config.toml
num_hidden_layers = 16
hidden_size = 160
num_attention_heads = 2
num_key_value_heads = 2
head_dim = 64
intermediate_size = 448
vocab_size = 2048
hidden_act = "swiglu"
norm = "rmsnorm"
norm_place = "out"
norm_eps = 1e-05
positions = "rope"
rope_theta = 100000.0
rope_fraction = 1.0
qk_norm = true
attn_scale = 0.125
bias = "none"
tie_word_embeddings = true
parallel_block = false
init = "uniform"
init_std_qkv = 0.0668
init_std_o = 0.0118
init_std_up = 0.0668
init_std_down = 0.0118
init_out_by_depth = true
optimizer = "muon_variant"
learning_rate = 0.0104
lr_mult_down = 2.0
beta1 = 0.95
lr_head = 0.00593
max_grad_norm = 1.0
warmup_steps = 94
schedule = "wsd"
decay_fraction = 0.523
decay_shape = "sqrt"
final_lr_fraction = 0.0
batch_tokens = 16384
max_seq_len = 128
doc_mask = true
z_loss = 1e-05
train_tokens = 237300000
max_steps = 14484
dataset = "wikipedia_en"
Each number is 500 + 25 x the weight over its row's rms, rounded and kept within 0 to 999. Layers, rows and columns count from 0. Numbers have three digits each. The size before them is the row's rms in percent of the matrix's.

# layer 13 MLP up, 448x160, rms 0.287, rows 83-447, columns 96-127
096:512491505504531545515527517512499522541513535479466498509447515479520494500475475518502468521494
104:500519534518469464508504486486541488550486501460536492492488536507533476495485524497498511515490
105:486512464490472497490476500466520476492463535528474516532427493478502522515504503483519557510472
104:461496520523464439504504501542471476492487470537492532486483517505497521461477505525497513501489
098:513447514503525513498478519504508464474521502493520494482488503476493497514474508517534499531468
097:476486508531478497527508510509495505474489483481517506489464535467502501488489467501453467441520
106:506514499466513442525480513514516503484471490557484513506508537493515487497500487484528521508508
106:516522490469520524487511511517505490461534509503482464503544489462511514501481515487528520495477
098:505484518519561503528477469504479494478522475494513530529530523497486503454509528509465468489475
093:471494487512472506500533519479508492523501508487506497513435539546514471469499524518498492537493
101:512529505522527481459539523539507532493537476514493514478493500490465511491493519467499474470468
102:473504457478515473513514551462480469465464521506516504488517482501488497453498496524501477536540
096:489518497503540455493486510523504540560469533516518494494506501514538511504497487543508504482504
094:461515512494455488513525495479494490542508495486511506493499499514449469473496492486488514496507
094:520486484497472495505495515503527474492496550509512518549472487544469507472530482476479490501543
097:502497524491523543512522510500541534500504485453530495434495471496502519512509521540506514512556
104:502473485507484476481511521487432485520507541507476466494475510508512455500489483502543494481525
099:470489506497516517497468492493479518482492464460450484442520472490470490504501528485496505489532
105:531498537502498506457499523499531546468513527499512547534503477545499525498477525471471473548470
092:483430510517515512541458480472498496546516504481477529478504495469510516519506507486507534410487
101:480490471530479521458509545539470561516458512557490535498503492488493514516529485524510516508518
099:497476510483521467500485498499511490506476435528498472539482495532454487527486507451523539512484
098:492543494506542503491503503518503521518476521517478475510464496518513518496488511444463489539484
098:517505467478514477488501489486486482490477520456471542530541500492493486507461504474494476523506
101:520507516472511489471547519470504541546491474472474520493506495509491509517504523527501472499505
100:484541527536519516500480518457499483504528482526489532523493496538494506521518484507499467532500
104:440509497486491495513473505534484570524502499457485479501470497528506524517514501530469523527492
093:506512495483481533514499531495530506500506471502450481473426480491477487504497518494517489506501
089:515446474514533482534527513522528513518476509472555516479466521470502485498467508467507497440501
103:527475542501489517484495485523471477592477516515471471496502515478443499528528481480475479460486
102:480482493495486526532540517458475526481479496552449505488501553498523498475521502487478518520542
099:455517494455501492539527512471512476470516509532494524534511506522491538461523525499481499517502
100:509540531485473510533511484542493530556455517481471540513513456520496482517511482513500462529518
109:526518515499483542481562489481502474490517506534552531517514447448502500504513473490463512528507
100:492558503474449480535489490492499538507461496521535491460504496515514499556542508520483491505472
101:517483467496484508494508537476507492461504442484499474531476481513466466512510486464488468491532
105:516502516481471471481502531491547475519498462513544460518493492518538513476508455517483481474524
102:496528497477514513463480571482457536548511478498496475500536516480502470530539494492514524497503
098:474482507525523490461531473537541522553511526480456515488508499531486506509487456488525476521495
100:490471466486458472506493501471482488472493474507482497510542516508528497478482534478493487504468
101:510497555515497504530515502521515487504522446468471519525486536554500534473503464510482503469494
095:528513506488514518494509422487526456506451523483491523525540548462495483503493525506506462489535
101:516555462502523532490472494435486529527518501523482490476503507509510513482482495514514488511466
101:473523495508503483504490489450572517461541474482532511531510531532514499465523497528500489513510
101:513516510461506512461521445513525501496477548481517481506486516509515522486556506521474467469497
096:519505443482525505499495439523529510509516435474488494520530555532472516535505482485510509525506
100:498465496500522519470535510517477494518478445482513526487476492511482510517476503526481493494474
086:467508539485498504508508496547501522512501513503521508451493486458509497516549504465486457467495
095:492508518503525486474532504453486497493486483477497543481506535497500479480477510495504490455515
092:499522534474485491463503470516505492482470480506491469424496527539537507521489510498463481536437
109:521511495452479457549486488524492472503495481519525465505510514490457538522475512489546481449495
098:477465511495484537477499560517529498527570529511475509549524527491471512487517507487464501509485
101:544510493478556501535520547487499502503494519498511519489475525482513460533498508481494472559492
107:467519498483536491442494514494530539507452460482491462506502486501517529472442504481518521500496
103:531469478512511494561503515468465474471471480495459500531465477511487491508521460455470494512513
099:479517537486497541488516540480513524515485480531509495541510528502482488500490485477467541544488
092:538509452515482513523480552506472482476506493481533517534479466489485486505509487506540521439473
103:454530485494490471509473547507527453507482469523519490526506512482513520517512528500504516520478
101:507533479524518514496460559512501495528491528472496527531527442495491497472564513490516526509468
104:507479491521491521494537515490495452514468533482498525519436502497481492503507489497483505426475
093:514505503488518462503460484538480512488563523457467500495521442534531488571479494506504519444530
096:507521525517526490491542461478483495528508499477470538520468546482508495502509481520502437475541
101:474510524511548531485517483511504522494452479511536484442491469532529545477494488489494516529502
098:538480482519568518500501537559501505476506520477512484500515570512473506526505537492499483511495
100:528487541473514487478483486465497495504459509488457470542500479541513460506481564476498483464541
113:531543430487520489483485503530520551452529481534492484478507521524554513482508486491516510486486
096:510497469510511479505523517505535499438479536519468491476519504507500521474466499508515458503493
098:517533481516476466504480478465495503487537505470499452513506496483505499493503504460488510516497
099:466508506472490501472511498468480454490525496468535493479495507502486459491461501499498464482508
100:462511509452477527547520457558496526532441517507484432486497481462536523480461514485487492492502
108:471489504517560511475487509526493510501482524508489483539511497538465485506496514495503505500501
105:493512515510537533488460481508537478462546516517509487469502487502451497504483512517492508494472
101:477464528482416539511520502461475511498491484519514490519497502487494503477511515482525505503520
092:509449459542510504455508471489495461491477468492497484507484471507516509519488553510513516539497
099:494512517474518497505537526493494472487541485483495469486511552458530510470505538519518486541512
101:498484494503469465458537539500507491489521448481478480507506473524560527482484535496512569510468
107:482478446506517523512500504475525481499512513531498505531517485526478529479507503520502473477520
090:526485501494467529513509520473515507526474483519502492510497523493467532492482545450506469522515
102:498524552507486565510490545495501465517530540484492506518511501514511484536514521502473523528489
097:524546493509473480454508498468503503513511481492521464531488497528454524490453517485508526481530
100:475489478524498518523511548489508477483482434480513424466462511486499533482530490511462470485537
100:544471482546499486485548522486520484506525537513433533469509523516511477503481478516525495489500
097:468475528463472519469476475473542482505508510499503515515478523455471485476510510527487529560474
098:504471470506504501469504548543483498470504514476536534529504483473488505524526523572479441481499
101:494507495502497507538516558519549477500496511543463492497496475493490534529476498487495496493503
096:496527515506532505531510500490470518471463531502493466498494533495475477488506470491506496491498
099:471534528498507489490533497495524507506483459530514479496480512488483541514476539429500500505521
097:537510507513495482464442542460481477540530501529444485539507498542509506486478521491493483474553
105:506454515499494483506461493516501503481488501511491504503447525510523509493567512517452500523531
100:473514511520509438502500499492478483473521476477487475495518538480509461516473499479502504499488
114:536488515493464520508481477535496512479549490458449484460488502509517484505464503551542521517512
100:506520493539539497476499489518540482534496489510534466513505517469532478458498493489469494455536
100:486503459477511487477478499552506484457478484478519452503473534481462499477465532547485505520494
105:485475492505542517486518504508445518501515569515480512482550480478463511531505475517466480544506
093:446478494489530521551524521464474486524500471497442516482495482472503504480509551514509500475498
100:513487423449472505527519505516497501493477510498462465505534525542506495489495467474468469499506
105:506523509516510524511556497493477516501534519497534541484505503518530500477495513500489516508508
101:499443510506470486531479503485505493448491526533479470533465487507498499507464518513529551472527
102:494506493549520503517502514528515493518534478526514472515480522496494503532544480502492476495454
098:519445471459545502547492502492523523475459544490501491467481497493509527484523572501465462460528
104:514531511462534504526499489526515506486514526494513541531546489485501509515460490512496483495470
099:515504514495499498491485459522526544533510472478503529493537520513518506487465430543476485489472
107:463523493469471514487523528485495528524558475480498505517518507531532500488447526447503506462547
099:476528521514518522564469492477478459488485523504519497514530539524504458500508531484493488501476
105:475483500487527532494543528495484498476492447459495528529495495492494499497538484487514467544517
095:526513539567447510568493503430521476477501512513463507506492494521528466496543544445482481496520
111:483537477522512488504471487518502493540479485515512505558487512535499474457491553446509474487516
097:478515520489506488537515524487539437510470512511475522494580482488521520505512472480491519496515
102:491508499475514488468521540521526498457527470504513490530502435481491495515486499516436490499486
100:469517508457511495507479513489476521508503509468518472545504520518502487489524519478492504506468
102:470534535494509486507543514501470520498480502519484486463506455509491498525525550521479494510468
102:539509479509528494480524513493504510465535484515470481527502498511483513540526507452454469479427
093:474523491517489519517508492497513511544480512495515500524499519462525529490481478496500550492513
106:481522527488573481485482482485520481472524498509559466526529536487494490478503514483512509538486
102:508534524497473513527480513561496531487511535524489508482488466461509469525528486485499495554494
098:514490521498523483481517466455489511540544481485483484475500495473502512463488539510482508516508
099:453479507482513517469492519464490485491517491504523468507469487500473507488454496478436545510520
095:507535496504482488498479489479468515490569526558517498485475524463529471476497526544481472496492
105:448502495539513500484520505499563532481527509483490484481503488489512522519535483474517511481519
096:492494498492505490464480487483532479540540494527495533495528539504533480529508522496510460484489
093:518522530477463506537477505544512517493502504413513483475431514469497479567536508521485483545480
102:481485489504482491483522516494460452516456486493452467508517523492461505523499455539502506510443
101:495507467512486512492450517522502497508544471510490503467467497517464475499492523477505567491463
097:532495494458494478575528502489518490512485506512480440528485472495474493503554506510483538498521
107:513541570476509536469505517465507515507503511486540488520502474562511496519514530491485532518539
100:513487493514500455501528496481491543507524548491485484496569525457510513518527486486474521525516
096:527508551485482527491502503488472464467526473509510468457509482486479556505549523456520511501502
106:501486497497495479526484522510519484497474481496541525473487590501511491514454492540476512503487
102:486492522499523551492483453523543521508484474487550481538523545491523537508491495500527503551544
097:492486475537527492518525503510501476533483521512467520482485517487513528465528492503546510482526
101:456516515506497484485515493516551510501510500522480534500510516530488508555511523520468482486529
100:467492491487518486487488504489538525450498522488462474539513500513519497482479563501471537559506
096:479528473501507568502469537504471479532483514513457483499493462471517524439514537507497493498554
103:448520512497498490520525457486444512498550500496472536509464526469531474487489540461516516514517
095:523493482525484491465521468493460519478480456463495539464486486491541517489498552486498505451529
099:524520520534510491497496481491494531478515532491474444501474450559469506523506461520506508429469
092:455467490508477507538519484488535507534497489472522566508502494511446474493485516522519500522520
104:482472523448551601467525469561505484496511484501493524491531452478511514506497494492542529493495
102:472515507504512467488515480521526505479515494520486511544544493497496492545510495494491466566492
101:471512459507534457501470550521490478495512491535511524488542519500508476501490487513473479517462
097:539477482466489480501492487479481461505515530488487507509501504512481458548476511511536512475527
105:487524506474528499510484484503511535503525502473520510516528494499506508536510468507500506534505
094:513482497502468528548509501526525523548525508531487517479521507481486496512505519518545508498539
098:503518493484515468528496490533508519513524504453484453515528470497514528493522493504494501490492
105:523532481528493513463518490514545534478546505470521511448485517580474480487509512533502501519518
105:472492481480494485486479522475493471493485498494502459503476515488493547469502530519480501528526
101:477547496484531491501501518530485485476497489478474508521500463496473532518489492518507497547531
104:503480493495510495468483524467521485486475459480513477497474502484520500502522506445486460477466
104:555513554495528534529486443500510480462534490533494468474536468494549477506473507517526464459498
099:550503523508489518498461528482506481500521526540475475490502479539448471454482512528526506487501
097:491505530514507541458494492492519472532520517533505486510474521481514478509495537525519455493514
095:482461509452516440526508489492456496476504513493536442505504532498453520491442511536487485514513
105:471547470500498497465529465484511516487449489488490503469470499458461518490496530503512494530530
104:513518518502500476533522480481482535479454522538510489476503475457481498480525547551458512454475
105:479514516531453528475538493469463481467477492483531520449533521515488465528507492506472485480489
100:506502494486518543509486432492470494467544496460477489463526460509493492503507473524516488458492
095:515508492493495506485454515501468526497564504538521498507508523514519478505507501559549473493521
092:494474460527517514485473448508523506506487529488510532486487485498545507480494507519473472480528
102:475491469520513472460509478544481470496532517500527515539549461493474514484533546526513503490512
098:513474503486514505522483539497528518530461547459504483503498492525502508460480507502481503519511
095:468470487480454490514483495479539460523504493527546553485501455532490558494502554505493510486500
105:500549521484510498492499493533493500494497515514511491543486482527521502515490483541503512508499
098:531487469524546482524499536533493464481528532493530500464515536499531484503503502490479490465494
109:461484498522462484475513499475463453513488502469495526525446520511501476515481466466506522506478
093:517479453484523496519527517481490519504527550514486471498528488454494504519536493481464550520523
101:513520484514521495468495463487540490479486502517478498523491516513538471519494496487549506513506
089:482497493493558495482564548533504498512511492487507499482498507506465523494461495486476521518490
098:505501456505495481530496518463540437505506545523493520511437498529498508466526514473495547513512
108:534490509485540475509415502509462480509515547489537485546510450462532522497513497526446501487493
101:473505518540472483494470511508492492532473453498473485489530484518468482509556497503489507445478
093:563499506502470482435490449503500550485468498502495539526514531509503452493463489523485500553524
107:521492472480495506505529477511528491528522492465480503547477496498518512502508539433445525527552
101:463496487484530485471516533504494536508462486544526499499545511482506482481518496481490487533475
098:478451502487491491478494521489488492519489491492552515514510496499553512499464499504517473499495
094:465504486518475558516451484529484477488542510494500523473517506527485511526466494502509490497542
099:483505527505554482548486491509519494544485532499514499514522527499541457494535518481473517498476
094:491489511534467489540477549511488507504540505528496460535482520453510469447503518508500495492511
100:491524512522517550526501493486467480507449447516508494504486488481485503507499485458512561488469
098:458487517487537500485493519499461546453463487532470482511485484523527536488510548480543496485501
102:506490483491468431495477509488482488452519508503497505512522500520504492497549529539489475489461
100:471451492520514501456497478502486523513482462481496468536525502513529506460460473516485516525514
101:476498470495453511513518498470530480495499492508511518478455524516514455478522486518508503508540
103:508481494465526523501459526544516482496530507478518532488490463534475516487510465495512476499522
105:468514519485478509455486548500525456480482528508478474516482494510471502467495523510467475475486
100:503465474513495517524516508509480478514514500507523518538516534546492510531476459534523438514490
101:487486526528479537457519478521486529436480477483467492508515516492512490542490480480491490550520
107:510526504511530468514498517512511528486506498504502464483493446512505497501525494520499514479479
097:490445459499503512514538514537517460483508501488506531487520501479524530492521498504482495493488
096:494517506522483501493512470458518479458469517458485517505486499486526525473499489518501500517470
096:511535509535522504531479490518465495510449455478482483487529490536472493507566495479470512517486
099:517505520508433515514502531557537498506522485506489511527489481458483478533540499497499539538493
101:498515525478515505517534500505464540506478515471554496492505502502527483491537502544485528496520
097:492548498540481519545488496494523500520497507479523493499538486490501499474547491463570492500464
097:515486507494501483451538445486559476531487485490521493472536518510495512480549504489492516474467
092:507467507457509491515520453531535464491481492481447511500477484515494482490508490562496524517479
105:505465482497514514490492520514497450529488492456498501495543498455467474484475453551510534479471
098:460463493491506514532519473514528540529517518558488486449552470494525514509499545509501514486422
103:469498486527494468483524473435458526525499523471528494505510473466543518511507507517479482505525
100:519508477525517502512547464516503511506517537523509496456485511512520468551513515510463472475485
099:550528526517468510479453545467510498538496542516477505503480445468450491495528532460544498486524
104:533503463479502510497508485524519520459526517481488489451482520506495481475469468521492536442482
119:512493509500430505536460524494504528520509477524538551540494517540483508531526525468508508502481
106:512523456483495493519506467493494553488519498495511461503507516484523492428462512490528521528487
099:517485525499475476506502513503537448476496477531465461479506473489491491527502491471475495516444
100:494506488492476484496512443503529525498450479512477519474469508527520480524482490477490509484547
104:504517478508453453521456480501484517510519517488465507523440501510505497525509558523477518515464
105:496498502527479544515520496524522509511464514495460530533481526484454514501511513475480521499481
099:481474459492500485509527469498479469468482521454507524483498511521493497489491499498492486476522
104:518530458506494476500558493517492473499503455496465499473488492487542494502489485502539497537485
103:513499470503505522523458506530465533494513493498515490515489469505533492522509477484515501465501
097:526494465514553508506483503487498441520499498492506442548469512467477503512520501508516546491482
091:523502539537487508476477462503529473503506502499458514478489479496507493502452522500455518469508
098:508492480503516510509493510514519526475495522459516495518483514489496493520514566545491532493514
097:516519478518501506467481518502499513492471546512517486503514481535497496472502446481508532457518
101:500470475507526500500471500482449494494540521486504515477510484483493521510523493502535457507486
106:480498520439472483476461507527518525487469489466553527510529523484529508481501528522444511506480
097:472513483527491509508483484512474519490483475482497475526521524492488519500539474479513497488461
097:461510523493504512504522495516517534503493549507488504489558491489486522514519521500438494526510
099:477481521516487501513531523494527478497538493506547547458496556496529497510479500515485513491472
104:453529493486495475502516464487469545488529482544475486488539529463546506512524486522524493524474
108:480444517519529484493532546504497507491512504466482497499549477500505473462480505520521524481492
101:499457501484540506470517523502473488482471541497514491481449518454449484485500530524517510507499
102:485467494538516458517472497511504495506489442514485493481481538510492519522503483550479530516498
097:535495526447472469504516464478520523427491526452485474518506525500519471541545495486502482492478
102:541501503524507553482546475471499522502524544520492513499494517510488530491540494468532498537514
099:480516446503485518519495506523453496462475517468521483480505497478463489517442554485474526495494
097:450497462463477488501509515485507482529521496448530476553470494447479494514481502504530480492481
100:510506499470494500475483533490532522538511478537472460506478513496453483487465496500532459473499
081:457542496480513536524498486529489480515558519530538487480479462545502493519483562479496496529503
098:508525518505510469482471444525456519488547470516497476501471470471549505479518517475503501509500
100:525524504555530490532463510482485505506510525514468496478531462504468492487497509530571455506471
102:457486515506475516532524519465517497473476551531485467502500524503535503499497479462495483483503
096:487513475498512507527499488483490546488513510482484502496472455473505526475514538536496493500558
094:493469543494487529467498495489525505485528511489494513482440472495485527500569498495500511504509
103:526517502508494479508521538525500497525493462479468508464508527514498514520549510456502498511523
096:557477470518545504489505524484464515461470470497512511480482517515482484521454477491501479496516
105:502470510496495505498517523497508503517505522526501476484516469468521525525534479499466475470473
099:495513482491518475473505511496486523542444486498490493523483476538565492536444565504569481504465
102:495506463461515484511488518513553518495478511529484539510484503482507495522542506482519465473484
101:521486483518524462464454515495440512541505547521512518484533450564476497488529492471507484503512
099:522545539512518476483522530520486509489500486529518539533479511514537479513517524494467553505479
103:457495482479467503489539479484468537488502482524524541504469516500471475479527508498467512467496
099:517525473457519503507510450509542508485481512551477513486500480543518490529491444465500477519517
108:499519511500524478508500504516508524508468506506513494506531488492508490527522472505464498533430
097:480457509489499477510516469534521474537482508491462533497535500473524515523513512447524519480553
094:529503547481509511501488497477501483494485508498544544504531519508424540497529522524480497539496
096:467515427476525501519511499565507439492489510507490513515491529502531493506528498474553484503457
104:503529508491519449486508483515516511524488496490464517516462506464529472482552482509519505478518
099:525562500483470476490494533547495488506500514490509492460491466515493531498475498479494530487510
100:482463503460474487475536480511503492551462442486546519533504467484473518496533496503485521483524
097:506521478520478490480533510486485482468511509540512541477521458502491503504468550485508465472510
094:461456498530544516518541507517470522535459513503486521497507493514563504500516450524472484518495
103:515479538510456523529519496518476496514477504545527484509446502511548455524490458482529515474531
099:476474541498526510494494476491480486485518440510493528496514495478516524526491534542500490530520
105:537542506505523487509486502519507512508490511519498528463506514549469454483500519467503482531500
101:493527485512486476519511550502508508509467529482466460485511504496505500489504481479537471527536
098:488490547490484487514493529474477503507509492493502488481447516479462491491486444497527530492490
099:489514501500513490508484514486500521438529463474467450524556483508534542509484508435558536472489
103:478480446467467510568478480486521418502472498490478496477543491475494478478494490531544474492500
097:504529516532491493475544517483481492547490488492498554502492483471523493496497557506511520510526
104:532484489492519475500521481513499535509477511523473465557542495509478489518504466485490490498504
106:482480505481529479469549501479520485498473507473448539518456475530488468480503473519501511526505
091:526512506535494531525472496476517516503470490482452492475520502503493488432502516495494489530479
097:504494516484507471529460452490515467478463512520500512486482478510478525523483509473508462479502
099:523474496475501460525509515516470450499454498510481498515481499529539505488490497469521483444518
104:528514532492496513467509485491499485478523492495489462468513529484516539524537519525513511494485
108:470490484480501490470459460449525465484504499484469498507493502505530485498528506450532509517507
103:503483474488465517487493481530505518464512501511475526515549480488467492539485527478472511449458
105:512523529495424461464534495504537513513452511516504490545517522596498521502482495499536516525535
098:493498540532492486511473486507490433498504490507466475494451501507518528478467484538506497506513
100:449518483549507507511524489492485479489528504489553500520524496513509485488502517485520522516554
096:534472514500489472536497503465503474502487484543489485501493503470495480471536481519520501499516
095:491551485445497479515503518504480469480506486468467560516513514533543485556520510477480494479474
094:520508483524488519514534526510514503484521533529504506463500455512511520508471516499501521522521
098:524541515464538487546486522534521512460479517484520502506535522508560491479535491517510533476456
102:495487514497491520492478472547467528490474531487470483489496502460471526463483504492518514504493
101:498512476482503494486526497505522484498479536524513492482508472465487497507488522486504495520539
099:490480447490519531480548461514492503492521500536482459484520475503531567532491522508518464492504
101:494528501535468472492523413493483456522539531476468466552525485485540483497535485530492532522493
104:472498507513493460535509484507503496506468456497479484485506547496512517483533490512470478499506
099:500478543474539510529485519526461490474498544475457475516473453490496510530494492490472529460476
095:500493500541520517530500492465547447521497455495453501476492477512473515517482487505499530505542
090:480492513513473502518486467462500524478478487520465525508493521512531493546516455464497478526502
093:500460493456531464483444441501503471470476499469515476509528530504495506522516521485511503559550
102:501525517515485492472493479481483511536528496491539535481529453470515501517500524527510520491517
099:495511491526515462509503466501440522494538500499468525479480509493518492464493489531480504488530
096:553471503501457485486517480546555534510505484488463464488500519503572472484466517462518519466505
105:480502494507538469475528471500480490499528533506477518538507487492481526493534486472487486460530
100:518514513480470485515483518487460514472503478553494488462510479518544502476510502490506466490486
102:495538463462479499521517483501514471542530525507524528508425456484500521472503466452471504517524
104:492459474482471533520531476500465471492518483504498464467487511503456499549495484529513501484491
099:476498508487510503495491532483514491485503524510483461500504470511511486477495497524471468456526
096:558480518529540475493500467487560531546488505522523464530479450497474470491507487507509450513513
101:503500529536497488477542556491522472551527531446537511477493492515483517467535501519486506534514
101:492502512517500487467512487463497512470520479477505493517477483518497536507520474478494542491511
108:519483524500542547509486490419529461543510525478545570495457525432493495476473522476498498509488
106:487482480490532487514493556515505495528490523507474478517508471507518503496501462494508506505497
094:546479495533525522509536516554484517488496527478488514467536537509499464486493515497457482528517
103:485498512459530512493505501494489505509582504547503469515433478536499479499495467523501481505468
097:527512490505503486489520517509452513506457481499496504535458488490531502495513504519513548496457
096:531458492474515477498537519471456486521469525498535506552502517450461482485457526516443504476488
100:479498513531485509525490487555490479567466537542471491491464466505498503522550559453496465509508
098:499504539496507458472539505472604469511482529469496516485491525530507507494471516473488509518490
103:446483496491501489501502490482441460541486516467468517531538527487450477492507508496528467513528
104:458511537506498500439540479469496549526486549510517498504488496509477512543485514495493489488521
106:520501491475526466545485479515471578485495499535531528538506512487524493496514484512514512460501
103:531504482484496551511499500558493513507533530474508505505476497501535479477472507473480451505481
103:509492512533486495494453486516520481513542505516493470453545515504499519525543558461468500493459
106:485464466499516471529541464552512490492510505529504520500504538460486499502519527513459510473508
088:500519503534474482561469485480517498513529517457496504492501476488514509523522504485475531456510
101:518526481524459538468484472513550535494458533525498484521500534494474501488519509508459543554484
096:528511481474541510484476514480472510531525492495490458531504506496506499522450545501488540501488
104:538497504479488534528500487517463478504473508522488497492506491515529503551518535469514524508503
096:479513532489510494485513509555501539497508538510528478490487511507485497526516496469476520510485
093:491471511422456478495538505500486523499490459439553500483492517516511546509525518495467454471523
099:489505451506503507466507483482503549503481523487504476532526478518425515470551508504504472558492
106:541551526452519511535484484501513503484514495544525504497525517517483530521447511499485479479461
101:491517482497491470453514508440470436500483485494466506520491489532501495483539519501503540474488
098:456542499504526504513525468464578509493460489522524456501481473540517504494507529462516502470482
100:503492519517525526483512529471508488526463503517437526502536488530517495525477475464464502530519
096:483510508485522506476512512505453519486464501536509485502477510473461513509511497502483521478536
107:500490486487490556519499487531484518471530508493494524475486542524538504494510545499492519519488
100:528495510546457464532509468514477485504507511462473512488514499524504493515454528491519475471525
103:480525500503489495518473478509520518508525450535503501527528480493542477473493504478563496526451
106:558512509540489520501504500529499505481544487506490495463445488488547520500516502523473453498494
105:493514497510499465546556506481491495506550527512523455503512564506459512562474474534458480524504
105:484510491509485467511502490489510492473487524511445530492521521471481478508485528504483474515517
092:477508515519512536542516512532531517471487473536508479463498481470475514519531519503509442508483
103:490466489501475485481489529487489532523450491476505455477498496450471517524513486453481502547504
097:448493526481506519488506494496505495574522517506497507508500550486449507491513510485469479491515
107:479528498496549503527513519486500523468506560476441484555548486530501492483527517527471487509494
100:508524483492517488524553513520504517511526480545439465491496494511448519496494480490512541515484
099:503484502510466533490465519507513502540520513503494470481482510490551530520505489486488512463483
099:508554472529474508494463473474481504504526556492488503531533542523480495524505463526474495528514
095:509498481507503497533498493515498517491510495511523513519453556516519470501461531518549470478486
094:504449474497502500467521516485491494513489513544529498482477504513514515532451520536467490481486
096:523467492469512552530488476455527488520516499488472477547487524521525496478522515505419438505502
096:519499510492462466511489523481545494502513484498506506505501502496505486473479554469503460487477
103:508471488513484529498524489476504473542490481502569470485522511518551488450507557525496533504548
083:501496464507503503468517498520544491449508503479515548546488512459482517523527435434485520512543
099:526499507507527497555450498472519515505493534502463544492522502470500490492481488503492499533474
106:504511479469471477503490508537518518476507481497467517493493508465517507580486518508492532481513
104:500505495474493521542508525479477471480481470472541476497531490501452499559501488522514485509503
108:498532466524495502464520510514494474514495469498468471521491493509465493519542439484539512514494
101:473543473461452522505519529536487478486520492535531476487551511467504498523541484555500495480500
095:490482489482506506497497528491500516518530470474517476504471472504498514531537488493453488518487
103:524532488450495467496542479476502469554479500510494463519518456488511479457480447506477513494497
098:547488498508545470499499534527480498539517537523484521503479527546465515455505468526459489561457
095:488483492500485504466490483535516488500511486461508462514491524506499518485495485515537456494511
107:493509493491498499494499514476535474454498507485497492543492474488528487518484489495455466501493
113:497553500511508464496501470516449486505499512535477508518517494513495487528524537500531500545525
094:512487518524534478502529494506491466516483508513423538531485528510514487487476464491464513537533
101:537469464480482476521488466484477514512503529488493517485520515470497499502493529493440489510506
099:452459514494435485500464521467504483517480466504520509537515446505492496527534484492483511515484
103:492474491514457498516472496539479480488483492503523516495495538484501503515498529578473495528514
094:526498495476472496493526492533530492511519519504510531482526560501501470501518502473474528523464
095:498492478548496477487514474454510536501508471525472533510527523505490531467487538475502454504533
091:488506469509470495505531526534497513507495499514454503526537481513520475507566514493508505445510
099:550496499496466517556531464498491487524468512497480509492541520497510476515487486477480482532511
099:507489515526495564479544507529533463455515476515501465498492516467542470467486464512517482509535
096:491523488502522488477487499495533510509555472489523489517521439520456517455459524523492496516511
098:510506492460538529533465507516477484499497521516505544519540508481510499517506491499514504487483
100:501447535512469475502496485529479511518469529521529439489470513488502517540498487526485470486497
098:500527492487482492515498503521499547487510497510552466528547464526504477542546512454510519528519
094:513490494503484487504492498516510535519493480540488542502483506449502532465526506512512520489464